Weights of a small GPT-style language model, trained from scratch on English Wikipedia.
Training: a variant of SOAP for these matrices, 496M tokens, 3786 steps.
Each number is 50 + 15 x the weight over the matrix's rms, rounded and kept within 0 to 99. Layers, rows and columns count from 0.

# layer 5 attention value, 192x192, rms 0.115, rows 79-127, columns 0-63
73 14 50 51 55 68 74 83 64 61 39 49 49 43 72 49 36 62 41 30 39 32 27 38 42 71 42 36 27 16 32 57 50 76 63 29 53 30 55 40 62 57 62 40 46 58 43 51 65 54 33 47 33 66 51 58 57 48 42 52 60 45 59 44
70 79 82 49 50 69 50 60 56 65 65 38 45 33 53 56 71 47 58 57 22 66 59 39 29 54 53 66 65 22 52 64 57 34 78 57 80 61 51 52 32 38 31 38 34 53 40 44 67 11 75 65 61 49 33 34 39 34 33 53 67 42 57 41
52 25 30 19 41 39 50 49 16 55 29 63 39 52 62 62 71 60 59 27 55 28 51 73 43 16 36 58 41 38 39 33 61 56 50 55 38 78 43 50 45 48 66 57 32 27 56 82 48 65 45 29 43 47 55 51 35 35 42 34 56 45 33 55
76 59 60 28 59 50 37 27 27 33 68 33 38 44 17 71 60 50 44 64 46 57 38 72 65 54 31 38 66 45 34 53 53 37 33 28 45 51 86 65 52 10 39 20 58 50 27 13 71 52 51 36 48 46 59 47 46 53 52 61 49 33 23 54
54 15 67 55 14 55 43 30 47 64 53 55 57 32 27 49 51 60 78 24 67 28 64 53 73 61 53 38 63 65 80 41 60 52 49 32 50 63 49 62 50 52 41 54 45 63 67 41 44 69 65 72 27 33 49 56 67 75 55 42 76 60 56 68
58 32 49 73 66 61 51 54 45 44 57 43 56 52 53 36 24 42 52 13 34 47 39 71 13 43 63 49 44 44 76 56 42 47 26 35 18 50 42 32 49 71 35 68 52 49 40 48 79 43 44 25 73 48 51 54 56 42 58 44 64 43 16 48
59 58 54 55 56 37 63 41 64 70 54 44 81 37 76 42 32 84 41 25 60 55 51 46 18 45 58 48 40 43 86 43 49 49 26 43 40 12 53 58 71 76 64 55 58 44 49 76 52 37 41 43 63 58 52 37 47 35 58 54 56 65 25 43
50 60 51 34 48 42 51 55 47 13 43 39 45 52 32 44 43 62 49 20 57 56 47 43 54 48 39 41 31 57 49 23 41 17 66 80 41 50 59 46 37 73 57 45 58 43 32 50 19 47 30 60 71 47 72 62 61 66 72 51 37 75 27 32
75 06 50 66 70 32 46 52 69 43 47 38 61 63 45 38 45 61 51 45 36 51 53 42 50 56 58 48 16 66 45 37 64 47 35 47 74 76 78 63 78 76 72 63 36 54 42 48 67 54 78 60 76 55 65 63 50 37 53 23 41 59 70 36
39 57 50 55 55 57 40 67 55 95 52 56 44 33 54 54 50 25 48 47 42 53 36 66 42 28 64 65 41 37 63 41 57 45 43 34 45 41 34 31 40 50 71 45 66 54 26 50 20 10 55 47 39 72 57 44 33 60 60 49 83 69 79 59
43 47 49 51 46 63 47 23 63 46 58 48 49 72 43 56 55 40 42 25 43 14 49 66 46 40 37 47 61 62 50 60 56 37 34 54 91 63 49 48 77 20 38 74 82 67 54 58 55 39 53 67 43 28 50 39 40 58 65 52 42 67 38 68
24 37 21 61 25 55 47 62 46 56 23 48 47 71 31 58 40 47 51 65 62 55 19 69 39 52 46 54 34 57 37 49 49 34 49 32 24 56 69 22 44 66 54 68 72 42 50 50 53 69 40 53 39 51 73 54 36 26 50 56 51 46 53 35
53 79 14 48 55 36 43 54 62 52 47 49 31 63 44 57 37 87 26 50 84 49 56 29 23 43 47 70 45 32 41 56 53 26 64 43 32 62 44 55 47 52 38 39 51 56 36 40 58 56 56 61 35 47 46 61 62 73 47 60 62 44 59 41
37 46 64 73 57 54 61 50 65 23 23 62 48 42 52 55 43 61 65 50 77 83 13 19 47 46 46 72 65 53 46 55 40 44 34 80 40 44 49 49 37 75 51 49 40 46 55 41 74 64 47 46 47 47 39 55 28 47 35 60 41 73 31 59
57 28 50 60 43 29 81 55 46 69 50 54 68 61 60 46 44 72 33 38 37 40 78 47 40 68 34 54 53 53 48 37 53 48 47 70 49 23 53 66 40 72 69 50 48 43 29 41 61 39 56 47 39 50 34 69 54 44 70 56 63 33 76 49
68 57 50 56 66 40 42 38 63 41 70 56 60 54 61 57 69 34 44 56 50 36 28 52 47 37 56 44 42 61 36 50 46 62 56 45 35 48 48 79 58 52 57 52 26 38 31 31 39 51 49 60 62 51 83 46 45 24 81 54 24 43 66 39
32 43 64 47 37 37 64 62 64 60 63 43 54 50 42 26 31 76 48 75 47 41 64 32 39 70 54 64 38 66 29 46 38 84 73 33 45 81 51 62 54 62 44 37 58 60 50 47 49 55 52 45 64 48 40 58 30 48 83 23 65 54 47 36
24 50 48 33 45 76 50 34 31 36 56 20 34 64 48 40 45 70 44 52 31 78 40 43 80 40 42 56 66 59 61 34 42 33 56 50 40 58 47 58 42 42 77 56 53 37 31 48 53 43 28 47 53 47 46 57 60 75 46 80 70 54 67 45
43 17 70 44 48 51 21 56 55 33 47 53 30 53 67 75 76 51 64 58 44 39 58 44 69 36 23 65 56 52 48 66 79 39 71 46 42 77 09 37 51 40 56 65 48 61 66 42 30 41 54 57 80 45 61 44 50 48 57 34 62 30 65 75
53 43 52 45 38 68 40 46 61 61 26 36 67 60 82 48 50 41 84 46 45 44 27 30 30 52 63 49 44 32 63 48 55 80 33 42 61 67 58 71 72 79 68 35 40 56 53 70 55 35 39 63 63 57 43 44 72 58 45 70 60 23 41 68
59 40 58 75 50 51 75 53 24 49 55 26 45 62 71 50 46 46 39 37 69 31 41 62 28 72 96 36 22 58 41 32 44 67 59 29 48 63 46 26 37 57 52 57 64 65 30 37 32 42 68 46 48 75 33 74 79 42 54 27 52 61 36 37
36 50 44 39 51 52 37 53 39 30 49 42 62 50 51 37 42 72 54 13 40 66 59 57 45 54 51 42 46 52 47 69 27 54 51 99 46 35 52 63 43 44 47 47 74 53 60 36 54 34 52 35 53 61 34 50 58 41 29 58 49 40 57 84
38 56 54 03 30 51 57 59 71 41 55 66 46 71 58 51 46 77 62 75 28 30 25 57 53 23 42 43 57 52 41 41 16 65 75 63 21 75 50 54 62 50 35 43 54 51 48 73 29 50 61 55 43 54 34 49 35 60 45 72 36 75 79 66
47 44 42 52 63 50 62 54 44 48 77 50 46 48 44 31 24 59 62 56 43 77 55 74 44 09 31 68 59 60 68 56 81 19 46 60 49 45 68 61 32 40 31 66 64 40 49 52 66 59 42 49 34 52 48 39 76 49 72 52 57 23 38 49
78 62 21 53 52 32 35 54 46 42 49 52 55 33 66 63 34 63 44 61 31 48 51 53 58 67 69 42 42 82 83 63 59 31 74 70 30 52 35 54 40 55 89 27 39 62 54 34 47 53 58 33 43 69 45 35 68 55 38 56 46 55 50 71
51 67 49 46 87 56 51 56 64 62 60 57 49 68 63 58 72 51 51 40 29 69 68 58 50 38 31 59 59 31 53 31 66 47 79 28 54 47 27 33 35 32 45 42 36 46 09 58 42 74 51 69 39 70 62 44 44 42 56 57 73 58 60 60
58 43 34 54 61 64 46 42 29 44 51 49 72 66 52 29 31 51 54 48 39 59 29 52 69 41 70 34 55 46 50 28 50 71 40 62 25 54 53 54 46 54 68 32 67 41 68 64 28 47 45 40 41 50 78 32 49 63 81 37 68 64 48 37
59 47 46 51 66 67 59 47 52 60 72 63 35 47 19 50 38 57 50 65 31 39 51 53 46 38 40 37 56 41 37 42 53 52 52 25 46 39 23 54 71 55 60 32 51 43 40 53 33 52 48 70 50 34 32 46 54 66 43 56 46 63 76 15
28 56 67 17 48 56 90 44 20 59 53 63 61 43 81 54 49 40 36 71 38 37 58 57 53 55 51 69 48 67 29 72 73 55 76 49 41 31 53 34 36 44 48 41 48 51 40 50 62 67 40 46 52 31 38 21 47 71 23 40 46 49 60 60
43 38 37 54 59 65 40 58 40 57 21 48 24 47 51 52 46 22 17 47 73 66 66 35 18 45 56 54 58 47 46 45 34 62 54 47 70 62 25 62 60 64 69 64 68 45 24 18 72 55 62 35 46 78 74 63 60 48 47 69 81 50 34 76
66 30 53 50 47 51 43 56 48 60 61 45 75 64 65 45 26 25 46 35 62 44 50 53 63 51 69 55 44 44 22 39 15 76 59 51 68 31 57 54 60 39 29 52 48 35 48 51 40 43 53 32 46 46 42 43 30 65 57 47 89 26 44 63
52 59 48 36 43 42 29 41 75 17 47 58 57 34 62 46 76 56 67 50 64 26 22 40 41 39 27 47 25 10 58 78 59 40 38 32 43 41 53 37 36 67 50 29 50 62 32 52 44 45 66 56 45 53 21 88 50 47 43 54 42 27 57 27
54 30 30 77 95 47 38 50 62 48 28 37 15 44 31 40 70 75 05 45 62 48 48 76 43 63 59 61 36 49 65 53 45 44 33 76 39 56 49 81 61 56 46 43 60 53 50 35 62 39 54 59 45 39 63 76 75 64 32 28 72 61 60 55
69 72 55 50 49 56 45 68 55 40 60 65 72 52 37 73 60 46 56 73 40 44 67 31 45 68 44 52 96 60 27 43 39 36 52 36 66 62 40 51 08 11 39 41 51 69 53 29 46 31 26 46 44 38 66 39 52 51 44 72 57 69 48 66
53 47 63 53 70 56 51 47 29 63 21 41 83 39 47 39 32 53 46 21 74 71 62 59 52 41 71 53 54 89 26 55 66 51 73 59 51 52 46 34 46 54 53 45 43 20 68 47 31 36 35 38 69 28 51 43 49 62 26 74 67 34 58 45
32 45 44 53 60 19 66 43 54 64 38 65 71 45 71 40 73 39 54 69 51 45 24 54 51 41 70 56 37 31 68 41 35 33 46 36 41 61 53 57 81 55 56 49 42 35 37 37 48 41 25 36 72 63 50 76 57 44 36 55 71 18 35 58
31 46 54 60 53 36 58 69 07 63 38 63 38 52 31 54 41 25 46 42 80 59 52 41 74 57 31 31 52 50 60 58 57 25 57 63 65 52 68 60 55 49 54 69 57 29 46 30 63 30 39 43 50 43 62 60 59 58 36 67 71 60 83 50
48 47 54 73 36 52 59 33 50 69 55 59 68 56 78 60 57 38 42 66 51 57 31 56 52 68 22 58 34 62 59 72 57 70 40 58 16 44 53 62 43 58 21 52 55 44 53 34 19 40 90 27 60 56 70 58 45 48 37 59 46 80 67 47
53 81 51 51 47 71 43 46 59 54 20 61 46 72 42 38 58 50 69 71 36 73 56 38 52 62 46 40 44 44 29 53 37 40 31 58 63 43 40 41 57 40 43 49 53 63 31 79 58 31 57 60 53 32 59 65 71 26 22 56 54 79 31 69
60 45 66 51 55 56 53 24 55 43 31 69 53 41 51 56 41 65 35 70 32 20 53 48 45 60 53 48 56 61 25 53 63 86 38 69 53 67 48 35 24 48 34 46 41 62 60 58 17 48 56 36 26 84 54 54 71 68 53 44 49 36 32 55
39 24 44 66 80 51 70 44 56 54 49 67 41 31 57 58 36 52 62 37 43 59 64 42 28 52 57 56 33 75 49 64 56 41 43 37 63 26 50 69 81 51 39 45 77 54 45 48 46 32 80 32 40 25 67 38 42 65 40 41 30 34 66 52
53 58 24 83 46 49 42 47 55 72 17 48 74 43 58 50 30 62 52 50 64 38 27 76 36 50 47 31 26 47 49 35 72 68 74 52 61 72 35 65 24 65 60 71 32 50 43 31 68 60 56 40 70 50 34 67 64 58 52 33 75 26 56 45
56 25 47 51 49 45 51 36 71 53 36 48 64 45 31 45 47 50 30 34 37 80 56 14 39 42 40 41 61 43 46 69 41 74 57 45 54 71 19 59 43 37 75 28 87 21 68 52 55 34 54 63 64 70 43 45 49 47 39 59 21 50 47 52
47 71 55 45 48 30 49 36 23 45 47 48 63 43 54 29 65 32 48 21 25 70 57 30 57 48 31 48 53 75 61 43 42 53 70 13 53 20 49 53 63 54 39 40 67 63 45 44 72 42 69 67 57 66 68 53 42 42 57 57 64 72 54 54
40 46 43 54 41 35 57 63 58 71 27 58 39 49 17 42 41 33 60 90 56 28 61 46 29 55 47 62 35 77 38 39 64 29 59 43 61 52 55 65 72 61 75 55 36 41 34 53 44 46 63 49 63 83 61 39 57 62 42 37 40 62 55 52
46 48 37 80 48 54 28 57 55 49 64 73 43 43 63 33 58 66 56 63 64 40 49 42 56 56 68 43 42 14 45 70 43 56 22 42 36 71 42 40 33 54 54 70 33 49 48 37 77 40 62 47 83 42 34 35 47 29 57 47 45 42 74 38
41 65 49 37 41 99 59 43 73 55 52 43 50 30 44 29 35 70 53 55 62 71 40 23 62 56 20 57 28 25 49 58 56 35 57 41 53 56 60 60 54 65 37 42 74 42 32 37 70 08 03 52 54 20 59 52 42 64 53 53 78 48 50 62
61 58 55 50 63 45 55 58 39 46 52 51 40 39 75 38 57 44 57 39 59 41 86 74 55 32 36 37 64 71 62 43 49 44 50 68 58 39 25 40 60 47 50 68 34 18 81 52 56 44 67 53 53 41 63 66 60 54 44 35 35 37 29 58
54 48 54 48 57 51 61 42 60 28 53 47 51 71 25 49 49 46 71 58 52 51 86 63 48 61 56 63 63 47 57 35 43 35 48 43 44 64 63 20 70 45 53 58 20 29 28 45 60 54 39 49 48 42 45 35 82 37 59 66 65 49 58 23
# layer 5 attention output (transposed), 192x192, rms 0.102, rows 79-127, columns 0-63
49 84 58 57 29 65 48 23 29 41 54 43 46 55 65 64 57 36 40 33 62 45 58 59 60 52 46 45 55 26 59 58 49 35 58 64 42 70 35 48 22 45 36 53 72 56 48 32 49 18 51 35 46 95 28 69 09 53 40 85 63 39 42 70
57 49 30 38 46 64 64 56 43 73 65 76 94 44 71 62 32 48 33 46 55 42 28 48 71 69 53 46 50 51 53 54 47 63 72 11 36 40 38 47 47 55 38 69 42 60 68 51 67 35 49 45 51 31 46 39 63 47 66 57 46 21 58 54
49 57 68 31 69 52 53 56 25 47 50 54 42 45 43 59 44 54 28 50 59 40 60 82 38 60 60 50 27 50 30 67 71 53 64 47 58 71 54 51 36 52 66 60 62 41 50 26 50 84 45 79 26 39 41 30 53 49 90 47 45 54 31 46
34 40 59 60 81 64 44 48 74 51 52 69 40 66 53 41 44 69 54 67 47 53 63 47 44 49 45 30 54 44 40 44 46 35 15 23 79 73 36 40 27 23 70 49 38 59 41 35 57 25 49 51 58 64 57 26 43 59 40 44 36 53 47 78
37 51 49 56 74 42 58 59 56 49 63 46 45 47 23 47 38 53 40 49 40 63 59 44 49 46 40 46 49 65 32 56 50 66 46 47 63 32 54 47 66 74 35 50 35 70 54 37 36 12 25 45 32 62 53 64 50 55 40 64 49 28 59 46
39 47 41 39 79 52 59 35 53 38 51 41 43 56 45 31 39 63 46 47 73 56 44 36 43 61 78 53 43 27 68 35 40 35 43 39 51 26 33 43 49 46 60 43 53 33 40 48 47 52 41 54 38 17 49 37 55 28 51 60 54 48 38 51
24 38 09 06 44 45 41 63 20 45 86 52 32 38 35 76 74 56 57 48 59 61 57 64 41 41 65 28 46 49 58 67 52 39 70 39 84 72 44 53 51 63 67 25 58 51 51 41 65 68 34 62 57 44 58 52 37 47 55 68 51 65 58 59
41 47 40 69 55 13 59 66 29 26 49 65 30 46 55 73 49 62 63 47 74 69 31 59 56 54 51 23 61 58 43 57 48 54 43 62 44 69 59 24 30 35 56 57 34 30 46 67 59 66 58 53 24 36 56 61 49 48 50 44 41 55 37 46
60 52 52 43 35 68 68 42 43 41 47 46 42 52 29 73 72 49 69 74 50 48 64 29 37 30 55 51 56 46 30 52 58 68 57 47 31 26 44 41 12 56 30 56 40 52 65 68 38 48 22 77 57 60 55 93 16 36 41 57 53 55 35 48
41 66 72 53 65 41 46 39 35 46 31 63 37 61 62 24 56 49 62 78 44 41 38 51 55 54 46 40 53 72 58 44 32 50 53 58 92 55 39 41 43 50 42 88 45 39 28 52 50 58 51 31 50 54 53 47 67 31 13 39 37 44 35 18
52 72 48 17 58 43 61 62 37 35 54 31 57 40 56 61 52 48 63 61 59 55 72 55 43 18 50 62 56 58 51 60 38 84 47 47 61 52 71 24 14 65 56 54 44 55 65 40 51 35 62 23 67 41 54 46 60 41 45 41 54 49 32 72
48 58 59 53 38 62 42 64 45 36 60 63 32 34 61 24 42 67 50 40 57 53 62 83 56 57 37 35 49 52 50 56 62 58 36 72 82 10 48 59 51 66 57 41 49 55 58 23 48 63 41 23 45 73 36 35 21 51 18 38 53 58 37 49
52 44 56 47 70 44 38 41 73 54 59 73 48 49 46 55 48 73 40 57 53 69 44 47 62 47 57 31 61 43 26 33 40 62 40 90 67 26 54 43 50 58 34 48 58 37 51 52 47 41 34 58 47 64 65 42 59 35 57 42 31 53 49 68
32 65 31 40 41 49 86 53 52 29 55 49 64 23 50 57 52 55 58 41 66 68 61 34 52 51 41 42 30 23 48 37 68 37 42 52 42 60 49 90 58 35 22 58 75 41 42 44 61 67 30 47 54 53 40 44 77 23 62 58 64 50 50 52
72 43 33 60 47 65 37 74 27 73 49 76 28 35 57 74 65 46 24 51 60 76 87 54 55 48 76 82 46 51 57 68 50 56 74 78 44 57 73 82 46 39 52 78 64 73 63 53 38 72 59 43 61 47 38 82 57 80 41 56 47 45 60 75
48 42 51 32 40 41 55 50 39 27 35 38 51 67 30 66 29 60 61 28 61 44 40 76 67 49 59 50 63 58 32 39 67 36 66 53 46 56 38 42 39 14 42 70 77 53 67 51 57 48 44 42 33 43 81 17 31 38 64 32 33 42 42 59
41 61 66 54 52 34 49 85 55 67 31 59 88 37 64 50 68 62 32 56 59 69 72 70 46 32 27 49 46 39 39 47 64 54 45 40 48 58 39 32 69 60 57 51 51 27 46 65 58 49 75 14 40 62 41 66 72 41 21 47 29 32 23 49
33 39 38 72 65 61 39 11 47 72 39 31 68 47 47 19 17 45 55 28 29 74 62 48 48 44 36 45 30 59 28 41 46 60 43 50 66 66 45 42 57 61 55 52 60 55 33 50 69 74 61 45 57 64 70 34 54 57 18 28 42 39 50 60
65 43 44 29 68 64 51 43 25 66 62 66 77 31 50 40 35 41 54 41 54 42 45 54 15 44 56 36 41 54 76 52 49 40 52 46 51 56 52 45 49 34 49 46 74 34 31 60 48 53 44 38 46 49 40 30 26 40 51 51 66 26 76 66
38 40 47 50 59 40 17 65 68 26 55 58 56 29 48 59 62 55 40 58 77 27 70 64 47 40 49 77 34 63 68 36 49 19 56 42 38 43 63 39 39 59 41 55 62 43 37 94 70 63 36 84 54 74 72 53 58 29 30 40 31 61 29 37
35 47 56 46 33 70 50 64 45 56 53 31 48 46 32 66 66 45 15 56 37 42 40 43 45 75 35 69 16 61 47 59 47 58 23 53 70 56 61 38 64 21 27 64 21 61 60 42 25 50 66 35 48 57 37 70 26 44 69 45 45 48 41 51
42 64 56 53 61 45 41 40 63 40 68 39 55 40 57 37 48 23 42 55 57 48 83 43 59 60 58 61 52 37 42 50 67 36 42 40 38 53 40 36 44 63 44 63 35 38 76 40 67 63 19 14 46 50 37 42 35 39 41 48 29 31 57 35
65 54 42 23 50 61 46 41 44 37 49 46 81 37 39 42 47 54 50 53 45 57 48 45 66 37 48 46 48 51 62 56 28 54 37 40 30 66 76 50 50 43 53 51 27 57 50 53 34 36 52 53 39 53 51 51 43 19 34 22 40 47 62 61
61 51 41 46 65 21 36 59 55 32 43 77 30 55 35 69 39 56 47 69 84 65 59 50 38 47 65 65 58 11 28 49 59 15 48 53 66 37 65 65 67 39 68 48 42 89 60 38 44 43 36 32 50 42 61 36 37 31 35 51 58 41 39 59
17 50 28 54 88 65 58 22 65 79 60 48 64 44 24 43 46 38 24 42 44 77 50 71 48 35 51 55 83 77 73 68 56 49 55 67 54 46 29 52 42 39 28 54 68 45 53 65 41 44 66 40 48 55 49 59 38 56 63 59 62 36 59 48
48 51 36 56 73 39 41 41 56 24 80 61 50 47 58 40 33 26 75 58 53 48 52 77 51 48 26 15 54 45 45 45 38 32 41 32 40 49 65 56 47 57 82 40 39 36 54 33 50 43 57 57 74 70 64 75 47 64 41 36 38 37 57 87
55 50 39 67 52 56 45 39 42 47 40 55 53 49 99 58 61 55 72 57 75 52 34 47 47 57 31 61 45 64 66 45 44 69 49 46 76 51 59 64 39 55 38 48 65 72 35 50 47 75 58 48 47 70 45 53 53 35 53 55 67 58 65 72
33 47 58 55 36 63 40 35 22 59 44 35 43 36 32 25 44 43 48 27 82 26 38 32 39 71 47 21 71 39 45 46 50 40 65 47 62 26 64 64 58 43 44 57 27 62 59 64 44 33 41 53 49 18 46 20 60 54 51 42 46 58 61 64
40 74 71 36 53 45 41 58 51 63 72 62 47 62 67 63 57 42 64 59 32 69 40 46 42 39 43 42 60 59 34 52 54 37 52 56 45 45 34 79 62 59 36 64 53 44 46 57 43 38 44 79 49 81 29 32 50 68 75 63 64 20 61 80
29 51 68 54 56 22 47 39 59 53 48 56 46 54 35 37 45 36 85 40 38 16 55 10 56 43 37 42 47 75 39 24 42 54 74 52 32 54 78 63 60 12 23 46 53 31 26 47 61 62 32 42 40 42 88 64 63 51 30 31 74 42 68 61
48 48 57 27 46 57 72 49 75 28 64 71 52 25 35 69 37 71 42 49 42 63 60 52 76 59 63 87 38 61 36 76 61 48 38 59 68 32 78 39 56 41 49 46 43 49 53 34 46 58 56 55 53 48 18 80 67 52 56 63 51 40 37 71
64 62 44 29 50 47 72 36 73 72 39 49 44 42 40 28 39 54 64 45 60 42 62 66 47 50 57 50 58 70 10 52 63 48 54 53 41 58 44 78 49 55 68 55 58 96 46 54 50 29 62 29 66 36 43 54 40 63 35 72 54 42 63 31
45 60 30 26 47 66 47 43 54 41 48 67 40 53 41 64 47 43 31 60 72 51 77 25 35 65 68 71 62 45 43 42 79 62 41 67 73 49 49 20 53 47 81 57 57 21 53 62 26 45 72 65 65 61 50 74 45 31 58 60 55 58 38 63
35 48 63 49 66 58 41 37 54 41 78 53 36 39 87 26 59 66 46 15 44 38 63 62 65 37 37 37 37 37 49 42 48 51 58 27 60 41 59 78 64 55 51 31 47 48 59 51 32 43 55 54 67 54 45 40 41 75 44 17 49 37 53 66
57 52 38 59 27 46 40 45 42 49 53 62 64 31 42 62 48 58 41 69 43 61 75 39 40 38 48 40 21 43 56 54 66 66 69 72 76 67 58 68 50 59 93 45 79 46 49 52 20 80 59 39 46 36 62 67 39 39 70 63 69 34 74 18
41 85 57 19 77 25 52 49 48 44 50 57 32 65 42 63 82 15 37 52 45 78 44 58 59 65 59 31 69 59 62 16 65 64 52 60 55 61 40 46 44 64 57 45 51 49 45 56 47 63 73 46 10 06 39 62 52 30 30 63 50 53 37 47
60 43 59 75 55 86 59 45 51 31 64 69 41 36 36 52 54 40 45 56 73 44 24 65 42 58 53 75 64 50 37 65 43 39 37 76 49 62 35 62 68 70 34 58 54 52 46 58 36 70 39 40 34 50 66 54 65 73 41 59 39 46 46 55
49 46 47 25 24 41 53 46 61 38 61 13 60 49 50 41 31 30 46 58 81 34 23 53 57 61 36 50 50 56 59 55 66 49 44 63 46 72 41 66 48 48 58 19 78 48 72 61 44 53 28 44 70 32 42 39 63 53 30 34 47 76 60 40
33 44 40 44 21 56 63 71 17 39 46 71 48 57 53 47 58 35 32 72 41 58 53 64 60 47 50 51 44 36 68 64 37 60 58 40 40 35 47 38 60 57 54 56 45 55 39 61 25 66 74 44 43 52 57 43 64 61 67 67 42 62 51 51
42 57 47 54 26 46 57 88 52 49 30 82 63 51 43 46 48 75 59 26 72 55 47 65 43 44 54 51 51 58 19 41 37 41 39 52 47 50 47 62 38 76 35 51 53 49 58 31 39 58 61 53 57 33 68 66 58 49 57 55 78 41 46 45
61 24 45 52 56 47 52 68 41 64 37 50 35 55 35 44 36 43 23 47 48 54 57 50 59 23 67 40 44 25 40 65 41 58 72 60 53 54 42 66 59 38 69 62 49 52 59 64 49 53 46 50 64 79 53 62 92 31 65 73 49 63 26 44
41 55 19 41 39 46 54 63 55 34 36 58 54 54 51 44 60 25 47 67 59 74 68 38 58 59 67 65 60 74 55 60 35 54 47 62 60 67 44 31 51 61 41 35 55 33 47 35 46 63 84 33 63 58 66 35 33 44 42 64 45 47 42 08
61 34 49 62 37 32 54 28 48 50 27 43 44 55 49 33 49 90 29 55 38 60 42 49 40 74 52 54 52 64 44 75 76 54 65 28 40 64 70 71 64 56 61 57 46 46 47 60 91 45 46 48 37 32 47 66 46 62 47 74 61 45 45 55
36 46 60 39 58 22 53 66 50 62 81 55 62 47 60 42 55 52 29 57 71 62 56 45 44 57 33 43 65 34 45 64 79 46 44 47 78 74 36 97 39 54 41 48 52 09 24 47 36 43 34 65 57 37 24 54 53 42 60 55 22 39 55 53
49 76 95 35 31 45 58 54 53 48 58 44 61 51 27 33 36 55 49 64 65 72 45 56 77 14 24 61 40 33 25 52 54 51 58 54 41 51 61 21 76 40 67 71 67 63 43 60 24 70 51 44 70 30 35 56 68 61 32 72 42 83 58 54
41 22 63 18 75 50 52 35 70 33 54 53 52 53 61 49 54 39 81 54 23 79 51 73 29 51 41 53 63 66 49 44 57 53 39 38 59 56 34 73 47 14 31 47 58 65 51 33 49 56 66 07 53 60 66 22 47 46 49 37 60 63 54 46
71 35 54 32 56 63 53 41 57 42 33 48 75 45 72 11 69 32 45 44 54 47 45 55 72 35 29 38 56 44 41 56 65 25 67 71 60 43 44 51 11 72 70 47 63 47 54 48 37 07 76 32 69 48 74 54 42 49 55 15 57 50 45 57
60 42 67 48 37 28 29 54 53 87 43 32 45 28 33 77 76 57 46 51 44 86 33 32 44 43 60 66 47 56 60 64 19 58 73 37 37 47 68 35 78 65 49 53 28 35 41 49 56 49 66 50 36 71 40 59 53 52 35 70 69 46 12 68
38 47 73 60 37 68 22 73 59 47 81 47 13 34 43 41 36 69 82 19 58 34 58 27 60 35 65 47 81 54 41 39 54 51 69 52 47 57 39 37 48 39 56 49 67 45 59 49 52 50 77 32 53 53 88 69 43 43 21 78 39 19 57 37
# layer 5 attention query, 192x192, rms 0.143, rows 128-133, columns 0-63
64 41 58 50 44 52 43 55 37 35 49 31 73 42 48 51 42 09 72 71 54 30 66 51 57 20 31 52 44 47 48 22 50 33 43 47 57 49 63 32 54 45 39 49 66 51 60 56 54 59 39 40 71 45 62 53 51 47 47 50 48 62 54 51
74 76 55 36 48 53 56 64 48 51 58 55 56 55 59 60 43 51 56 44 47 28 73 52 48 36 46 50 69 52 63 19 59 45 41 50 42 45 46 33 77 22 60 36 28 34 42 42 68 69 52 61 38 43 43 50 48 40 37 47 28 49 48 68
70 54 49 34 58 75 52 72 44 48 54 30 57 51 51 42 50 38 51 46 48 30 72 67 56 44 56 61 56 46 58 27 49 36 34 64 51 65 69 53 59 14 56 50 54 39 37 31 63 85 43 52 66 30 64 48 45 35 37 52 28 48 56 57
56 65 63 32 80 35 46 47 29 81 48 57 74 47 75 68 59 55 26 61 48 56 78 41 56 45 63 43 59 42 47 47 46 56 53 35 51 31 29 50 62 58 49 81 55 52 51 45 70 31 61 59 21 61 11 59 62 29 44 52 45 54 69 55
60 58 63 47 42 65 52 59 40 57 53 40 59 34 66 47 28 35 54 37 53 32 45 40 67 37 19 46 67 52 36 36 49 21 10 54 54 63 81 50 70 27 45 53 28 27 39 56 57 73 57 68 57 45 60 19 57 00 54 45 52 41 33 47
57 65 61 34 61 39 80 47 56 65 58 70 57 33 52 64 53 77 17 59 55 53 58 62 32 72 57 68 57 41 39 31 60 69 48 20 40 29 31 46 73 62 55 38 44 73 50 44 36 82 29 52 25 46 35 73 78 55 43 46 34 40 56 42
# layer 5 attention key, 192x192, rms 0.151, rows 128-132, columns 0-63
51 29 44 53 50 61 63 61 60 65 60 52 49 58 56 32 57 65 61 41 45 35 33 42 42 45 32 60 41 55 46 40 49 50 59 64 43 36 60 61 39 49 61 47 48 48 42 70 39 41 63 59 52 58 50 49 58 31 45 38 58 48 55 48
44 55 43 51 51 33 38 32 44 39 47 41 59 54 54 56 40 52 55 46 30 49 41 39 70 54 46 44 61 48 33 68 48 47 37 42 32 48 51 43 52 53 39 48 58 45 59 54 49 62 49 75 40 55 47 36 37 55 59 28 59 56 48 62
41 59 60 66 54 42 51 42 47 69 55 62 41 57 64 50 39 50 55 57 40 36 57 49 47 32 36 60 67 44 30 51 49 55 46 48 49 47 53 40 47 43 53 61 46 46 46 65 50 29 51 66 48 51 53 54 56 57 43 50 47 52 51 57
55 60 61 53 52 52 51 29 49 51 54 08 55 45 22 77 29 60 47 39 55 52 71 78 55 72 64 62 27 50 65 54 59 38 63 52 44 46 57 45 45 54 32 28 53 20 52 40 64 42 41 17 65 44 40 27 36 71 60 59 59 70 47 56
53 32 47 53 55 68 59 62 56 48 49 64 49 58 65 51 42 48 44 69 66 40 51 43 44 36 45 52 59 35 47 51 46 73 52 31 68 46 64 61 62 49 40 54 48 45 48 47 33 63 48 72 38 50 55 29 34 61 35 40 66 59 29 53